Part of a small language model's weights.
Architecture: LayerNorm before each block, biases.
Each number is 128 + 24 x the weight over its row's rms, rounded and kept within 0 to 255. Layers, rows and columns count from 0. Numbers have three digits each. The size before them is the row's rms in percent of the matrix's.

# layer 9 MLP up, 512x128, rms 0.331, rows 307-328, columns 64-127
097:138159075141134135147110122119138122122142174140130137142124101138087171135106115166111093155112107108132090127136155110120140107138132132192107143118179125118158086109116151130166094120127148
108:141116133108162143140113141111134083141106159140134113133096155163092095144177133150135141130144136129080122108141130127114094159139119143125127143148168138108149143116110158160113094134183138
095:097163119131107119104109082114130122094141123144158139154119090118096137136138090142125142181093134088133143147105101156101095110147106140144140097128142136107103115126132156129195093181156174
088:126111100132129109148106125091133139091135083176143118160113162131112120071143099128127141129132093115186122107145102110076114085124115108115126095102162157053135126098092122094154143138122119
105:093085121154147132119138079137133155127117122123118123096101113150125123134126106098140100103138123134124111121152105147159131110122119138107133107136139111117099115125120120143164128052106141
095:156129136122159108149072154112114096161131128117131109114132146136076124085102164138127158132151133154132152170118131101153158140124103147115102099081138164116084131111129163156061126076116097
108:123095139143133142176105156172157088120080106117097118121137123126123146077126066144152122101118130146144112145139155135185149161129153108116119106142143160093109135122159122119123132131126079
104:137118136117139133136090132099092116134165114143130155153114133094116090166157106134111116124132185119125108127120135123122147108149091161121087137102150192121117132126119156185118129164088131
096:157124123142131148116116118166165138088133138132190098170156088115137151128147123104097088127159162132090141117147138147125104152143138096151141127076132167128096123096113127119105156135123140
094:137114118137144151115103148097110139163113124129087192133138140133124174158150182130127150087144158124105146131171129149140118128139130091074152127134147153121118113103096094098156128125151128
101:111084137144147143129136139152118150124138144105153143096142128123121160175080127164141142130074105134128153129108162099122155136150115114148108120152120165139115157100132120109133154101136135
113:140106139094135097105156167170141111127124146141133163120106131115106144134151108124101114118119078130131102090175166098106109162131155175137136134152116067107143156177122106137098126146107149
096:136106132145150123152124119154184146150120151120156121154136088118130105184150143095078155147125126140128104154146122149077156145119129110129119143106111159129146112095112152106104110136137109
099:165086101167097126149166088141152122104134130109092133156104084133135103129141144124124129117144103125149088113098112147106159136142158085121121118125131171164140145123159175122142138124120146
099:159146149096170140130111141130151129081144163088134136120160105101137136144080116135128136128098097096099149124114124095143132120133146124127140115156122109116151150101159085142111110118058144
097:143143139085147124156136086136125132125118104128108106117103130111116105115123092152138096140126109141147155134133130164145134120143114114104112096102107174128120093115129106100143091130077129
094:117112107151155116183138152154123115100099121111149134111122139125119133120145157145117127153141137131108134127158110087143097126102140170170096116128109124074135139113176119153127134166127106
095:134184177112133124108113115114110139160155205136174099156115170115147135124115126140125108097106155134124109132115141128059119132122120125111124140143150148114146161142142187096160131125136136
106:161106126112138150132115152163153144128120150112127137123115118090112118150145115117131132133173119127090180143150118121108162140130105153088131139126088156086140129097155099130092103122088171
099:146125156151133156135137149112102137111109103120130131145116102077122150126119111135168146121139146139131120169096083194100144127108138105107122152160141127117151066116129123124173134125092157
097:118149062134141142108120084097131141127114132119157127116122144121136112116117086162132106100130136146114108153132132090095117173142108125142158096106147136082054122114120084130141117151150107
101:092139143120141134161143129167122133107145105142113115118108149093105082126181144146117135134162127086099121117088165134129136114132130131149128139142143176097108144150180107143126136160144111
# layer 9 MLP down (transposed), 512x128, rms 0.291, rows 307-327, columns 64-127
089:139142124134117103136106107099148087127099132086136152124134079149106120159110127127103116144139159105116168128163115117145121117093095132129143102113057130106103150170115116108100128160143159
103:123108107163157184174095084129126155105140126122130129081135145113146149086123136150120126089121160134151149124121100128146127125116110135136122107126125126166084127097096111130096123165105152
094:119118138096125097152122146142122143149078119170125129134139153132125147121089148098136099137134099161161059114146155112125098136153164080105143142154131139158124137168133129133128131142132102
081:156152135099112153131159105087122078147117170162102097114110125109172136098151118153125105132157114100116103118100132075137127108140119148108160157096116108195113111154112164155121101106153128
112:086100136160146091115111143156109137118112108179120144128112140115161117146172128109110112188111146144129125127139092134118142116156083124111101126118127105151106100115145123157148152084147119
102:145140139107103125149154095125080122148103133157130158098104137099119143122071166114128095133137119117181111187150114122121125137114136095141122129138146131158171125151084120146140115152084171
109:103100070116167126156115120133145128130154139145120113142162139093104124128116108126102154119113156093120131143100134103114108136126112153162088148140100099169106114130125074113138125141145168
110:098133128151105122115151146143161178094142112156120121149202137155136133145106146169128133128121116127125092160161154151194134140156145118094168147150150136171111138165118128083112102155142149
096:119141116165160109163140158094122119122123132136107125155114108163170164101122095155107160138120144129131100119115169112156154107115151124126159141145100165148145100105108087131100106110123101
088:120119161086094147129101088146113096129122162106140106155084127131108141159126096157141094124141150164140123153099132138112128089126102163126122126128170138167136156118119127109131159162126104
091:139176156134141131122092148157114116137103188146123154110148132142119145159150148084167128125154149118119112139107119096152138096148153160155135131051120126138139097139161165086112088116151124
126:124132152086093112121128145088164128129144141121124133130077132159125103172196130110123114117128099168126122114130130103067122116125137088109111139126153107162095137167114122183119145121143129
093:119113140129102118125126099121109121096102196115116125152081099128131096132157114126095119149116117132136132106105101125179148130114089132124139121146109108168078152119137134127074080113134137
101:098157131142131146156153104103171124135089165120125126083161145125085140144149113144154114145132177171110146140125102146158099100082094113127141108116142109125057117134155155126153132119144147
101:130086114169113135179158075147111135150129177124154150115108124145138097168093136118083119144138156109157146121112151099138108134108106200152138139117119098125099119133136123091113134129097119
105:140149108061110106111122110123133156123137115077156115115122118091123143113130143171109095142150114108140141160091130169120134139181110119111150131131081135145119145143062126106107108119169183
100:116110128134141135099147098146127153079118088172141107060122106093112120123136149111116126128099122122112091097130134163120145139115175097106161093120098103153118118110156184106113070144137138
092:116077087157169138178143137126122111114098133134134169166100074141124159132141157140115117134165102093114122107123110123121135166104113086123096127140115097129104137076133096145117109105153125
105:089178142168156122116126147107134102094108119171123132141118161130104124103114147142139128094098084136154109153149100097092089130140153109128114100141104124106111141140135130120076134149113145
095:123137134147180129116108150145144113126079133134120099147119093095131159132126156112175129093116111121108098126172114127123091134120090097121142139134108114114132164113162149117114132115123148
110:165126140167153123159128105114109090128143119144149116121161094154127097143128127138132153121131141162139166142121136102109179112123112112130146137158109102127122128149086168171074116140132119